config.toml
num_attention_heads = 4
vocab_size = 4096
attn_scale = 0.125
parallel_block = false
init = "normal"
optimizer = "soap_variant"
decay_fraction = 0.936
final_lr_fraction = 0.0
doc_mask = true
Each number is 128 + 32 x the weight over the matrix's rms, rounded and kept within 0 to 255. Layers, rows and columns count from 0. Numbers have three digits each.

# gate: layer 2 MLP gate, 576x224, rms 0.282, rows 1-75, columns 56-111
# up: layer 2 MLP up, 576x224, rms 0.277, rows 1-75, columns 56-111
# down: layer 2 MLP down (transposed), 576x224, rms 0.249, rows 1-75, columns 56-111
gate1:089088142162077170170160141095113177163115107200163110094070206160175113144156147145112097072136169115164123144150124118130151209098164113114128096162177179112079029089
up1:064136105069174145110113150168098122151068083089124129170131106141160060160124120139066142089097142225114167161167136130092138098112158133091163095148107167133172173154
down1:189143085110120141139106170059122123037143096096131118219121144079199067121137104094122126107071133183133151126119065086089148095137139127141062115076153108060178175154
gate2:188144098127001136161147138201150185094105103182184133122099079130127069212089087202156131080127133154072138102152100113161172096107123115099179109075104190131158152177
up2:125101080208131073125084136119095134133149125122118164150133088090141154073195174152107169168106116168182100145136136083123130152096167128135159152174135145168109113114
down2:142105089117161116113140164150138094120110137070110132163122156109113093126129111128125112079137079180138092147125130121109082105158164140128127080163149135150142131173
gate3:106113107152090155159196147083141114155126145097100132068153146135190157130135104156061032119088127187115184041137150123130097092149139065126113153082100131114112092172
up3:123106126159121123119104173105178121121083125131132150133091154117100152087166160215201106074105139125105103126145163180159126144180114154179173144171154141092126175085
down3:080093123111136115116036157128122120115137132167115119082174073205135155107144172149145129132095079170139100123215169098145087097164189170138087229169193177128104110077
gate4:069164131091154091075120113142145097158106092150093168136052166185050100120103160155130081149168153141179065147086115112096159133141101075169093085108094176136179111132
up4:072167161160101115127163083152125080150153084105129163149114096148106054161096085125103150061132157158099137125133177066145151092064093067051151144120094096058198092138
down4:184167056179131135145184152126159116075163079103118094122112146072155163176078148169168142111166067133062168094096154145114172124067083090097165156117110096088172115127
gate5:127117145123128139155067119114158072100098125104151153083170141101163100187087135118164093149169183131132111150096103061131137134139149117085152141105101144133142101138
up5:146118141111117137171139137200139152163150112100186095159144118076151140069109081124120113149091119141125098110180122112133127157107089140113109113103112156094138131150
down5:148123135111128112142108205130131158134139102086162071164162166098154109091094143090143137125166183150095119052143094067170113120151086105083066108138115115191144114105
gate6:038080192132139135072110158174173097099119087134123132101104097175082090091126097080134155179172022177144154128100092103069146129131095088108084128082126144160154152158
up6:093139134164164186089136180171133128088145059154124091145115079094124095162138121111138111158129080104135143037141131198053103029170139145147122131159103120122112113146
down6:124151132121198167083204162129023181094131113149171075173082160108107094112145185120087092159166108162114143064125166100071166063108067196145128148081124188075175133139
gate7:090101134178081153156118131155109112184096152088116148149191128139123101074123147117138172112098150081142076085126105149111166103138179084070114134139142101181103104112
up7:121128160115109125108129089113116158133133135159129170168137140075102132148066101113127135133185131187111162114116144089134124110114114123118147172113086173143165092118
down7:077132120120081162090120106121158124124098091163176181170152143138146120138125127160120105114195137208050129137171111111100142124146150112150100089094095105193124149120
gate8:158147139171151128094055119086129124069145105071119088075108110096123141131105076159111087129100122144128158115148153158142141154118090145110123133167118136089113128161
up8:132108098178123106124098120160159181187079160163125142148120056096133150159110116104077146150100178145091102195083076075127124161158149144103098135140118153134173118175
down8:103104132182054124123104122108134080137109108116097105094130125170144176114114115097127182143162103157112082185123101140111113161175157126112052155153103126076140118100
gate9:136148151127112143156138153154151134144177113070136098118159122132120106132114176150085119088113129121041130088192149080124072123126193111143073134123104124115176180059
up9:143136124147170126124091124177125073110160091128169134192104058078194137157110101114130118122023094085087099138149129136093152112116103107092144159100149122168125070157
down9:083149105095152167123145086140188089159154159126148107131095104154142112186103136112163114117179067075143084115134115124133111094132147073161129121114138135127117177148
gate10:144120142117132101141158092160138105127077083134137137119146107173124111122150103159117108162133097139143121160076105120129086094174105152130073160097129127098117169113
up10:141128126107151097144128146178155159118086123111138143105069139118145104166121106121122122175161116171175145128137105111113129137151153113105110151133120139094103176133
down10:166115109164133067115130171140153111165111165077123119074089194138162127137046077139098152126159097146099114099143102107141125116167112114129072134144093136127144197106
gate11:167133142108112162199147142139141171128142071120086141163157139143189123209217129153123120129115127196115115112134092072099094106082155102180169128108077145120088151123
up11:163158121197118120141131122118113094142199149085085105117110116083127137090080164143135119093106102061105126182127103160201147154076138120124135222205127123143109109067
down11:171130097129091121104120154107089126117153074134095102110134098169174145183103166130145086136098080111103161076187084103082167085130098146177150135102103115107101125084
gate12:116140129107045114117146150145150083082130053145139170169181182185174136093111096155124157105133135131152153121126106149166204124117173114096156152156068126054103137174
up12:168139181111088117116137096094128100119082190120089142063142179128153110102090139117148170160189155138115129139139141126091183095202115100147145134125163118055077177144
down12:177115187149079140133119068147129117043110195119117182107107090149135074139101174128115090160174096162127164108124111147103113103100131135142145123193131128159057181171
gate13:129183088049120114111107080106173117127087158097164173136161147134122093098161135130123081133119147130142109141105199146148158103125086102099142138127144165116152167133
up13:106130139114168171135142109109110155156130129063043176176147103114043131158130120191137131097123095126099129075121081133145131232196162110159145122191193106088208114144
down13:137095144097161144080153091131068139127168100107135172174069140068129100113116128111158106116144095163086127050132112179134205165136099075106184173172100145114182151170
gate14:122126094178138115088157160115156107148082203106177107136075116134086115160109090142117106121113192126184082093094116083137145104158101101094069146118143116094052100156
up14:162129157161096103145086148094153115039135156095209099165132135185085115119140116123135123158100153133119133120149181142126127133134104139182134103167141140068122125128
down14:180112140141158165149132112138052148054119146107155172095070101166129127146157162140110140126141092127078142172101151110171127123121127149188123106092068180164152131158
gate15:105167111153162067139137149150122140157180140133077127141126155166156115115105128137185147139098167107128093168181174106055105083107190095138075110150125081148126078166
up15:158149086068178135087095137112107074164129168174140078121096171118162056142142135093135136107150185055122089172096146121100146098148136142143058132147128138125121116141
down15:143126133106135133106134117087115151137089147177076088137104130162134049132128184105107139184149175113112129176112080116083081115074130119077113153129129089176134044121
gate16:149089177105169129132091130121129156101127100100115183105150104123105093132110089149114057170105180149094106113102131086138074108101182084100141125080116082192106127055
up16:081131166140127096148121105090118140158181143102109071093121122129127100140132132116155105108147072091096144098177105127142174152125189145125119120142161114112127125154
down16:136172112152146145088098092104152186173127136196116183118127133125098142119163113141143149140141132165146124107078133153142114116124141136177147091133122117157137098128
gate17:103117085137154157090128113143127145161127160137143107092152123073108109125145166071158074179163113124121149122079143098142119095087122145177117146125133152141066126159
up17:128143111155106125146094160119154206149118165157121121144075142096085130164151146163123131157140134155137100157156096146146148114093136097177137130113214125134099161085
down17:147162128157139118128094148130137111144175158101100125207142127089088110117107146203118133174090082103129098098103125086165114063132143079168197128103158170133124106149
gate18:160133084073111072163116068099167089116061130153131212121112076162100105175158137141167191141124196106146110095116149087072091135112151159134113151118103095102108132122
up18:115118211145214130154178206190080147159183144120099063138203153107133187132197141038108079144095100153170171098131096142168111119119068112100088174126079087139134104158
down18:135156164186142098090118145136130151052109077126202143151122137090197122090054117116130143114146107106118187111128138099120145125102107097115070200127087160141160132137
gate19:121110145073105126124151163127164146145069123142177093096185124124111131127164159172145183140128107148165138137119172137109194109151138129155158051131152125122083074146
up19:124092117123138157134089143151158122113111097172099098134066180134131114095137125194158089087115159165118144107067153114114128112149179174106142127109083172044118122099
down19:085148194116110121083133110071120166174125104132109081118138149149167140111159151098163146120086103108104118138091144183103071142093206086143143106174145160122086103113
gate20:119083120133186075153142115142152140177216131182163146094176147131125117156124126162117103118146179144100143149160098091136114144171136170171107098104138104073097110170
up20:142142134083110129172078148108149086206164119116128174059139094062116108158132082163156140116166065175101167153168200133108165092147106128101153107127159139116120116155
down20:136125167118126087134135184082115109121166060158165143133153148122134067149122127169108095146180030098132103158116110088117114085161139144164130135094123101121099117166
gate21:066192090110145081148147151164153170166109125129159150184168125094073139139155170122107066143130165147109125163125109091133129126169160132133139197124169146116146206144
up21:138073180094078180088147143131117062129121125134148151131093136167130137154105136116137141156131126149088165148137213186176109165101102159099141153106118117171167176072
down21:107177208112060138183197115115170162154130157109137153122106136161129089123090146150138108174137097078092128105150145123117164163153144087149137131169158154113143121136
gate22:099119136109108129128181110123133172102208109102145139074136146180073120180103126123099082137122199163083114130138131195110117156132107110166126158138167140168085142146
up22:191075136057140138112116105154104099103054159117100120125167148116196155155146137119166168108120122143128184189095155107143089120061085147091093110140120133136115145102
down22:138107100069118100126140080124101125141148105136076156153143195142161130105081153120155108152114168158155160155146075181147069148193138082116134173131166119197134149120
gate23:146125131076119108141176131099158182163182134144133061134139152095173115198117140093081144147114085188107124133152137149128109166095121090113102150081155098130118141126
up23:134163080147127154080091193124109079127089097108116128129063117126136106145117118137113167189119104122168147094067151150116108106113111126147130157160122129117166142156
down23:078110103096083086063111185145126168109153099158111084143037195078137092134144126129110130180137138156162133082164105122102164127134227139143097129197173136132079088178
gate24:092089123139116137123096142169147149076141089167128128089109145137164081051091140194132159113186087148180096105097197103126141190166206161157096144142095196153120120201
up24:122119168136126145131158168200082132071145066118146223124173118120133132156166082134102219147096135115121129140114100078067129123142153161194230119095023120194134144085
down24:136102113190129019143166187145106099111191055199255165125158095121165127151138093080156132189108127155043143154117110116150124148173030172166164207164126078106135130168
gate25:175115131149142075127143165158166147133098123108181113101173117078106105126130142139118098168191125124165198101150133065109111079149143135175168135140109165132147002134
up25:153116169088142138109135104164124109133105157099163170140149158155108135143116089153133088104091196145096144147174126061120181115117144085138136090135070176108110155139
down25:062112105107155116124160103196099142163112127160092130140134185135094088119122148132117129055144135130148050126111117145118197201077115096100104037102134172088078123114
gate26:113197209120090137137112136112157148175155161148132125121085160197068131185219138139082124217080138145136149077130160096120146136058128116165133188133169025114149190154
up26:140095100127146129121150133125121117093104117152157146107155107095167102099097096176180096062152134141138118153109147081100177071142133157124129130132082132097150125108
down26:138148137122132108109121165113155150121117096146170200123142183125103099178089122145156126125131093140099108099146098084095114091156173054126115163133088180137094080150
gate27:096179087097130141115117078147124164118161093156127140096118117158122109107107172157150100101172117165070148174114117119114154111099151066152110147131135166130167148148
up27:117151111122116139109098093107145142129139087166126137099142124153096165077114146167129111067130095178077159117059160131093146120115095097142110148107150153143166140125
down27:142143116186198053114135143162139077148117105180145122119155126174158098071147132122086152104121096116142101089151123148136135160151134195138087137166110097141115066164
gate28:136119135145145159152116110163165153112146112067139116108108163080104138109103049168119145144097107197157142139095098158165098100110138122139091181155120111102099097098
up28:127141151146121086152176186125125186141164124153084147114121134069102081082074114139107171166136136086099157127146146173145111106203152146145144106098055093175162079097
down28:140099120138156145162153152095141125078170056194153090132182139108141122054065051143089161159138089140139104096122147164140127167087163115164132139103125133176152105176
gate29:203103141138142133184109164079138137187151126108151083110112150174187162118141109099120110122139064140114173153132151138171128103137116087153117144101120110124131138102
up29:154166160076167157194052104102058145151138140145185071117123162159125076095118079124158114129138085111127121161168148097114144100157110033119078108147125099127136050097
down29:121132170128104130150081115063052151142122123133163142165101096139135099161116108147163143087144125093106141119137117130067152126179081141109096114161143084077174093127
gate30:103159201129124082151110134093129094121161160147167108140110170156123086129113163103140148108159083156174133132105156186150137121109106091094161116090119113136157062101
up30:169143147068177183129099085163092083094105050129110143134145097126081182121121144120123126118078131163125139106125076124115152167175133172149074123122136148115116150111
down30:102197168097125080139086141138166093128105202139120177116114133054123100142100149136079120084086110131166117115159128117166115121179138090096159099130130206178112098139
gate31:120101185039098120087158126148141117127068145084143146154096127104126131142095098142104116122125145120104190144145069141123126116095118118123145134113127206162157163108
up31:112188092166143102181076131085177133169154126156137166129126128130207096133170154100087147102105160145189092104162130128140080112110154164155150113124158076144113070132
down31:120138171111086084152155103102143146136140124122105130159096135107195093117134119109116106131130139121157130162115079099143086140118095169115137150128171109109158114128
gate32:113150131116102102177116167082154109154183122104079209058109195189122134162121146086090156143118081131105173040159126116143092089119158113188117080095166166180113121158
up32:098157114052149051122122074116122091110111122141105136129091136113095110091145169151181087146090188129132104127073102184086080152095136167170189111128082118182131141097
down32:100082115134102118104089101144161150074130133092088167101114217109125117113182143158148076107117184129143072122144112103140137156154171145109125189119143108146108093086
gate33:104141166136138126042231092124156141175067123125103135208146177179111106122156146120122137149220213093145099129069036134107131131148153096125129057084130097109141150155
up33:154144154182137131145167191088163160094024139075075081131192193149147140174126144139159077139172197088153168141093050152135143132106174138157153154135096150196097130113
down33:090155139205086151053166091133147190112080190109117069119104123147082120174175125079213117122115162144184159112112058147067187166137143106071115112149179076144121069121
gate34:132133124114102159130137113175118076088135127123160143144089127155089152128111192140119119183146146186099121174191111151094152133137082110132142090105134171061207126157
up34:107135168159180111124131093092117140141110097098221111130098144125124056141095110057184109145140158131173147071098134199079074176129170155148105109136119054093034167110
down34:139172133143172103136142081111141143089126121040153110149099110168067100123131125065165128169142074128111141094108127194090096138151206146170108146087135120090110129116
gate35:119113163123101133097125116112152153116089099098136097152135115128152143125133104134056146167147108145087116136132109140140103147120116107116088184087128159121146110144
up35:153123107158126112164128104127118084073114153125174140118159116116141102081092149113199112125086101134144162124091140136100090157185107115113127092127117117142093146147
down35:119110149100161128084106060101109081086113121113117132160107119068158130090095122070113086175146130150140163131135142146116102142168136142092105225195160146116078144134
gate36:111069142141149157111076074172140154169126130170179159116111118167113135122087164109161110149042162152148110164120082178117101107115129146141164122092178118115094093144
up36:132169079220163087064089086171141078153121194143132190125097100108110127170121087107140097122096095150164105160127154148125112143148126134160166107141115052124163133094
down36:142186139146072165030112128101122077073128158056134158113051094055075168119081104147118143148189130158126139139167171038159085182129149106103147134123105106195153124099
gate37:109122140137147142094164136098127137141054127176119072119231119087099099156128181142155154153151144144152157127090074097114075106184137168127102116158123197193146114125
up37:162132155149098078092060146172119082158190095113181137105103151136119133081101139137097115144081141111133065136126116178206195179126156128113129119130141126129128108107
down37:137143197110092150092150108131151171176119129128072145162161120109119149145112135143060213124121120059123099117145102100133135111183163148131110137138109200125104143119
gate38:124138147161139138105139069148128114090085129103098190138134130168103080099139104185090116146130159094073186128089143186125133154159111109159121115102147157107127027081
up38:142129130120123116109156147101152129122153169094094066117091118116162113092131123132089081190090166094141108129095174155107104157154102133152096133129117093126133081150
down38:079195137103115126124103207083149152137114151108144085150163145179128121121102175129142100077098040122151116096154114199125081142066166136118116058153181094118112116075
gate39:119095108133160087096128118115117093025075111120139080072182104143062126148148150174110117092123165142163144106163142182145122167171092124139151067167091163136126158087
up39:152144056205127147109083147130146158078128159143115134134125133154109191078124115105158168172082113166075107162136148114146162122102133146097128175136164143099120134165
down39:134174154147113190091110115167122097205147163113073103167158119142147200062141171146112121113061156147057184106161139142154153139084119189084155111115157165165109134104
gate40:159183146118159099130154118177188181105141133139112163130095133114102091101133116125142101158157121127109154126143102122135117073164060159068134106163066147139148147148
up40:137159116112075071131142153139166144071170089118108120095132147068133165130127075091159130148125150127178100109208133158160129100169120149148129137155093121121186157087
down40:070094101090120185096183162154188188088130135123091120075102151231162161125142100111128125122237128071127111135191100139131086144107127104157158139217117104078087126106
gate41:155117160138091106156164105200127129069094091146106118146137146134058176125122110108160179159120125185051076078114093108124137130124116176154091134128068174103142167120
up41:146088118104171166077111108059143104190171110159122123111135112134183080111139111154104097094099137083189168172133195120176074090104115134115157155193067079134124111136
down41:146110133131121124136163105128172147109096099152103145111161144110132181130146116154155094123114091143149132126124117089125098103126107132142082137180157129147147105065
gate42:144116108153083125157133113142127115158127070161104104107091107081121158136170156129095160116139118189130114118101148079128100213107130101147165148110076141110177150081
up42:112074130096103086084145118158099158147216164135138157133073138132105172096102105105159108142158123118160164094131072086129060155136066185153134052130147126156132076139
down42:123046127147156140112131161135120111169114110140125120119128131113104156090110142091144128124099094126157103084128073124103111170080142195136110114125135164170184107122
gate43:149116116103074122153091151087116128143174145138126109094177153163147118141098157155164160088133135133078152142140136152144103175142136137131088100129113108152165169123
up43:138119113076177147128104155139179148146075171179091106200123137113157148094062125149108041099102101152167096122129156102117114087140104186154153119138070122103135091135
down43:119145129095136174154115154092154174142110128168153160205094138114089130000068123171123168126085145146149092137080170081135102079155099183089186154122153159121118158132
gate44:183128112142123110116163066125174135075143130152078104125087089153091160145096094140059068140078146164125112187172179124132091183125141109132106109132096087121130143128
up44:103096112161194163112100154116106123138120157168158143139148158142126136068174100176134090109132101075215118088138152162082157116165119166124154136121120180186127078082
down44:102137027082093134141129135121180084086091150160109076137162085195139114154170067083100111149046217118148133062151135064087131148109112117127083065142110117114086151133
gate45:153111070136153108202112095097122118110136162189047090170124170150176075133144135138144069161118045107101148064135168163162118088185121110122135159148123136128152123096
up45:121121113137080098173099145117098161153140064078134137133118157115174156117105115126079143169076089152185113058131167186173108115173138141145121031045067073182091064139
down45:152109081120072161134116112222106115139118034120119094106164164114111127121107173121040146103165155148141125133123116127132131130150159163122145022084110132119147128136
gate46:125133063116160167166128100163086123083159116093103144154105167123088128117117142124162136147137132116133113156172162110110142093146117169141131169101053093139126145140
up46:139113095057082139078185136068076226162145141156133119101130124176103083173114133167083208091189140132157157095121109090090177136114166087112144160135113115133124112086
down46:125120162101137108147162173165245114129144135111203146190110091217072111133103134162145138173143081131087104182145117106093170110113165116132104195128065104138088141150
gate47:151138044127088135116093148107128152122121177076125117125145112138114151097151128122101169106093099128119105114110121177109111142145056106115104154143114154195137056123
up47:132114166106174129153131102153129085185150055128098061083113099139165101131089113125122099122153141160145171139167174085126140097151168131093112175125090097097084145137
down47:159104128139116188177086107163093100109151117136131128093140150137147179119125114078133109107105141178137154146198117155092138163129160117105125183132111128105102118143
gate48:167138126120098165153099089128152179092178110148121093161089186132142116094143131148106159138124130143167074080123107078152168174140163144159181076098138177147097128107
up48:163163123115122114177131177105197136124161127081148103107151124103163117106131205081117095144100108116116167146154105129146132095144107107105111117081156153099101117155
down48:153172151159077085120079142082197092107133111055115129143074153074106070176121160133142151121186153178133130151087133100108107097142166126161092065133125139065094108137
gate49:162120139104154143112139143146122142099123110162174095128103150094146095114127101117147110128126074187117146148128197091179124169121160117146063120152144116179154148144
up49:154094119069128125118138117103103135169117132185101149152139086134104196149125123089098062127113134120130102067129136139116109158115125127108114138143118091140141109110
down49:169095025163147055148161137102134154145091091139117141123063134117099165129124160112147072140126132158104090056118110127149162180117108145125079117053127073114126161158
gate50:131131116159123109041177100146143124154138134104015088123155144170131101143170112091100146126161124158110140113093097109138126155078171163127051116153125120084199142153
up50:134089175139104139044223093107208144119143137096084075133123107112187099146123155153135105113122123110124170122185225157085091113152110145125095161153142169131077137146
down50:079132153076164128112116163152146091129170136141131161137128157052192134122151116105114147170161152112110142198178206080209105085125178138143177131132122104191078083131
gate51:131115136098203053160130101074154180092159088129125157166105127135091089117137113164082172163096118101170109171136081121114164187151211137079092119115213131092165166201
up51:126173117151113106172124112099143128128126140110129197144182090123167031171189101163077195145119105087120159143106097119198105103188143171126122080183108140113156162121
down51:145097136161149119150163173112129176169152126148129153114141122073173101159150133148126168113122107136153113202078136143148121123090061156104126128103090144144146126188
gate52:160187100100148143079135104056127151147182153159123134084153097130139170111120108066160138137130067118140113098124105124078105155079141115141127116088120106140127116177
up52:135157096143150254150164102135124101146152175141122131110162119105140205128131163100139126168076182144127088152083125135111119133047160101141125159130164152180123153137
down52:115099080136074154134128088126101088071137135143086098087117158144146108100172170099139112143128192090185146176124204166090140130113147117169150116166051139126112137160
gate53:108103116115104138104164141175108108105104140100149098099144164125089128178178106169093139139128145164172130115064092101064088113084149126107169157186064141130142130132
up53:200138173080120103113140117188131108174074162130100122117163130160109171148148144106126196071142064149108111177148149146166149115195121105081105158154147114142114212093
down53:145142167087143126104126109106104140170125148116150177118142163099083126195104115068080118095110110139097104187161152078177106115140086135123155205114100136154138121099
gate54:154097143145071094137147101108172135144113139081123115151105129129070094097201137128092148146114125118207154154128127124110158139135075139157126159102137070179126131158
up54:137144167125173063110132140109144165098098143131163131106080093121131118158162141065151170154087135125163130181112115121115120124131077132156167146100121172142103127146
down54:093156082090158100156121127085108148144210089145143108083089158115152121149153168118194135113132114155116157127076115131121164110144115126147180093143121103102170142154
gate55:083129118140127080123129112151117080117126133112199184182160139138102132080115066109090152179123157190119084129120155184132121085096150197187135108139133124112113121141
up55:125145118118144126172099098172118133107190112168126137123139131136185108038129144069118187135161126145107117209081084072105133070115151132156160165120102169114087092155
down55:082168102152129149086111077128133082120159106143116114088194109148175148034161129096139144159142060142110134154111110117083134110192118130122159162135165112199125114147
gate56:134148139128142088135160174160166084150135121161168112144179149090166098099156135145113144112109144119158102159090172093144132145104163126116147167180155084086148124202
up56:134095075107134114122112135094138098083138130104126176133097106109106127102122130139177114129184130120095147125207064144120166110149087145173116135070108194157128118097
down56:076110099107163153125147162125138051149136093122112100122161176073137119122139151133087126150170108095171078183121082124089141133141147144159154176084168119153110174117
gate57:070076139197162114156160138109136172118149156091139161115165187152110081114076129167103138147127186065193070134177067156166200153143118108155132099165110153138125097126
up57:137086179152161157126092096150148104152091148120135110085123098072172163174088103186102120150140133133188118136145129127105178157169121164144138089140207132114135118141
down57:114166087120088170106159083135127054150073115102199124105100087197132178167185127100159107176134167107092102114116141112133140108141072145113108104116115133088141164132
gate58:142124140165130167106125137150129129146147085142125094127111126103120140102115159066081083148064110147076141158091184110145144114144183120172146148054102104115130173132
up58:103148113140115071123073137135184119150140110128200150103144134112182095103128121199182110103174132111155095121133149101087062101138149163115050132114111092116119140076
down58:138134187154133121122103136073184099091177041115139131111162166159121100128106154136184107182119147100152093100139121082097067158122165127051068142081055109153123092105
gate59:142148157121115082108094139114149107158098109092144154098081121142098080136112118173147109107144118173059138130104190119164139061050140192151086128139131143153105142128
up59:129129082118142137087100100131092132164163141157159090087155113147085108116191148121090121095180210152106115110132125096155130103187129090146144122144183118099130150136
down59:075096107112179116114155127163183135196110139116140113136116070113120137147155086127102123162149143139176130148126165117077096160160145104150096145131121085111107091139
gate60:185083070061113129090136201078169116157106122108159050150094132100189118086142171098129138118113130100089117088132098119207161161128149123120138153169115060128122107123
up60:186155139091117174107098167085146169168082174143161137080089167114161129135136094093136109098078147147133129130105091160146129133111130094120129182158082105188111128080
down60:096162120190120164126065088155119139152097194139191135114126131165089135160108064180100143104140147122102153149133178131125109106102132127090148119137092160117162105157
gate61:164141071084148147136157177165136156145120141138112089106116152169116110161125140184111149165124083194064125187157120108184153105101110106133198129144176157135115126114
up61:143157125116147081157129105180086156134105090087139152090163097095111108174123104141169121155138088155125097178122128126163166077126077079112130137093075131146109104134
down61:119130150085117077125177120118092126151078122066081144157110148118150137176163106139093071146141120168104112113127137159137165124164101106118154144131094163144132125162
gate62:071153107147142126097185097103190090117126148115097061161133114115136145160096078147143116096120133105182175110079085123112089133158133147179096175131137140144107163108
up62:108164122144118158076124173115161181107114136140119123096091137156088138230188143136135139222158186121112175110139136134134134129090188091154122129106096156135160100161
down62:070135050176130161153168181193171195163139144127139157053070108154094170110220145118154168125171155133053124145104128092168106172098140141116135100107161130179163131158
gate63:091094083122129142110097119096160146074148174135123122166116144118118157144140144134139057155177157134180104111102112128074074131125089098080170131155135170132112133141
up63:101077080158165137108108172131128101090099111122107135123142160094131106138156163068138078109147120118180119123105104091093073133124160053125150110157112151129094155136
down63:079122104106182153130092154166148117117060096130147161086105142095142128111119090114156097112094112119108185105119139064073127141111129156144149122135111169113111095107
gate64:089107127153205148097127125097144144145147151160172144098111130124092122159163104151132165147150084095174101149097084136098156104124179089163094119095141096140089121132
up64:130167089126055097108136146110145139072044138078117158144135094120125180125145160153070091134123163137138168104103199209063098160172101143136092124179115068087107142105
down64:161139104151145090129121107119165145148078161093151141110084165124108134186114109087107151182160104166121143131179165153125045126182114126111072129164133167132141158131
gate65:119087102147134156160059130107133143085122150106124132167090153146133128128145117119130154114105102096160141148158116104161125115127083139115119146116099159176116172152
up65:131153112129138148110138179089142107132099109140162137156134124095183084144103160140105075168142118150128126081115154154100146140156099130188138151130148110128089091143
down65:083089120140108117173129121062179133089116086156181127133127113152101165105099153140090113173122082130084100124160112101159139122119149128106134153144139071123149068183
gate66:095081178139077155092199137118128162131161113139198193163127173105122132153102117092154156198110187123148168109157158103179091190136107125113102111128179135092079124144
up66:185103078147182118097081114123140071115101111154088075106147127137127106123128137158122122072157080150119118139157129150080115112069125145135117113153136131155152198108
down66:080069126126140065088158134168209111081115143107127127105143188132117167140131161143149120184097134107120148100080131127127116152170128090092121162136147125130083084175
gate67:142132106141104153064133163176138106154098089056128127116131135117146134188070154097140097118115128111127117156120071020137139146089093122186160161150104137147093065058
up67:155103114125171199158125120080115148134115080172119143092135184171145099101224074134177102167171120114153158112136130156232111173165159121103109079157133195051093124128
down67:126083136128179106106110146132058127164080098120121105098096059158183172156101130135109089142060139170144077096106108076177087150082149165118124121122141128057129061089
gate68:117119128153126026184082144122101122144158084152131094128166119128110135140201151114160124179140203179132125106172146101103097114105159142076065156108155132184099110125
up68:110116095140144073085145096139101139111144119186115149124194157207156085123183160097158128130076119127120126062169140125112178139124112153126135146100139088120143087140
down68:116148126137105093106161096095097093131113149149196158167097153140105157147131032147175159150077132125119075138119112167097177075177153067126170139146147094151144132131
gate69:124074122089184148147104096110161128133147118072191130064108112159140109112142125116102167099156110175185094081128153123146187132139125100118087174135143124099129181106
up69:149115133101136148137112135142081160044126163129114142137118124068118172140167165132080124135180067087193113113124142150100164134082126175085171131088115101055181070104
down69:114114141152128141037097111181039106097097185129141149115141120162090154150117173105118135148143126124167089116118131146063160124070116103161125081187147123145102112080
gate70:155144150133069133122197125162163042108162172087100142122128179153176084126088095146110138099132161170120119149133091095073143166198137156144090148117161179123079131120
up70:099136137142160186144106109106168064130182105102170105079131102179126095157164134142116135123180091097137173106168097179126154110127130145137105145130099152124150131204
down70:142076105114147117211136107092130074172084091133161130080143109096155100144133162101161104109121139148164148178157106115065153136127145156085165133117099117163145149150
gate71:187110092117153149110117109138166123105158146099088097150167166150145121165121126188136125169069175033110104123114085152072095125110193116198099076113106140117079168073
up71:191116182066132147101115116111119091082163118171090120147139091187091106140116146171108117109099099137077149131080087084081180087130108130138062136173152118126144073129
down71:098132139139134128120138152154125136247176127064134114102100126142121070069120115047111128082157174121101149141127170093145148110110100098094133166150111114104162076092
gate72:128133128179109103138172105167164136155205131099126151145145128173194173121063116077107110161111154163132104089139101093096148132116056165112151052088083222125172139112
up72:068112159152177111140145131132134163146065124151167133136115087148109067131151136129147120126124131114124107173099111073178119182113115063183137110188205124157107167169
down72:112092196133080114114129160135123112116166146147163148108107181156126141147140079115176166134119064115160164154047149101144122149136129054149141143080131089213098116122
gate73:130123113052073128152124174235141182124129091097102235089106105120114142157117132153114112134056107140102067097065182173090129139073109097185178082076120114101200168163
up73:110124111153086160106167103135134114141137122147133160054139090181146173156125112124138106126149144085143088177173145133120147161131161138142092128158085138052138108179
down73:070224105121139166179138073092149070180136112149113121106128155093087137158126167149100138132077197036053150099107131129138123142093125135101089133183127118112126137139
gate74:119138125096122165139175121082106135179154126187073165184137060123138144148156127177056127119133149161092126071122148116153114126125115149186116121134127159130161106135
up74:121093181097135076097082099150084111197098073099126108134149120092105125186079116124194183117105145139103147125072122143084116152110119088122076090113095040174158136153
down74:114103096061123103142139078162173166158070129129110066125160117131088141110105134087128135125125084097112173156115215085142095110173173094145083036109106158077149168089
gate75:121138130143123104116231140131159181107152172155156182147079107150088048139170143128154093191166159156104088133175144142152093057058103115118093075031109152173185133090
up75:180116146134115132101143128141153113117053140117096130094108071127092156169173155099116127091197129132092170115098030065075147111034128141113143093036104083188086135086
down75:149118171140145174109094227043080122156070116117116094122106110130128142092121185169154101104151117142165161085145134128175163115128121123151086135161107096151145136150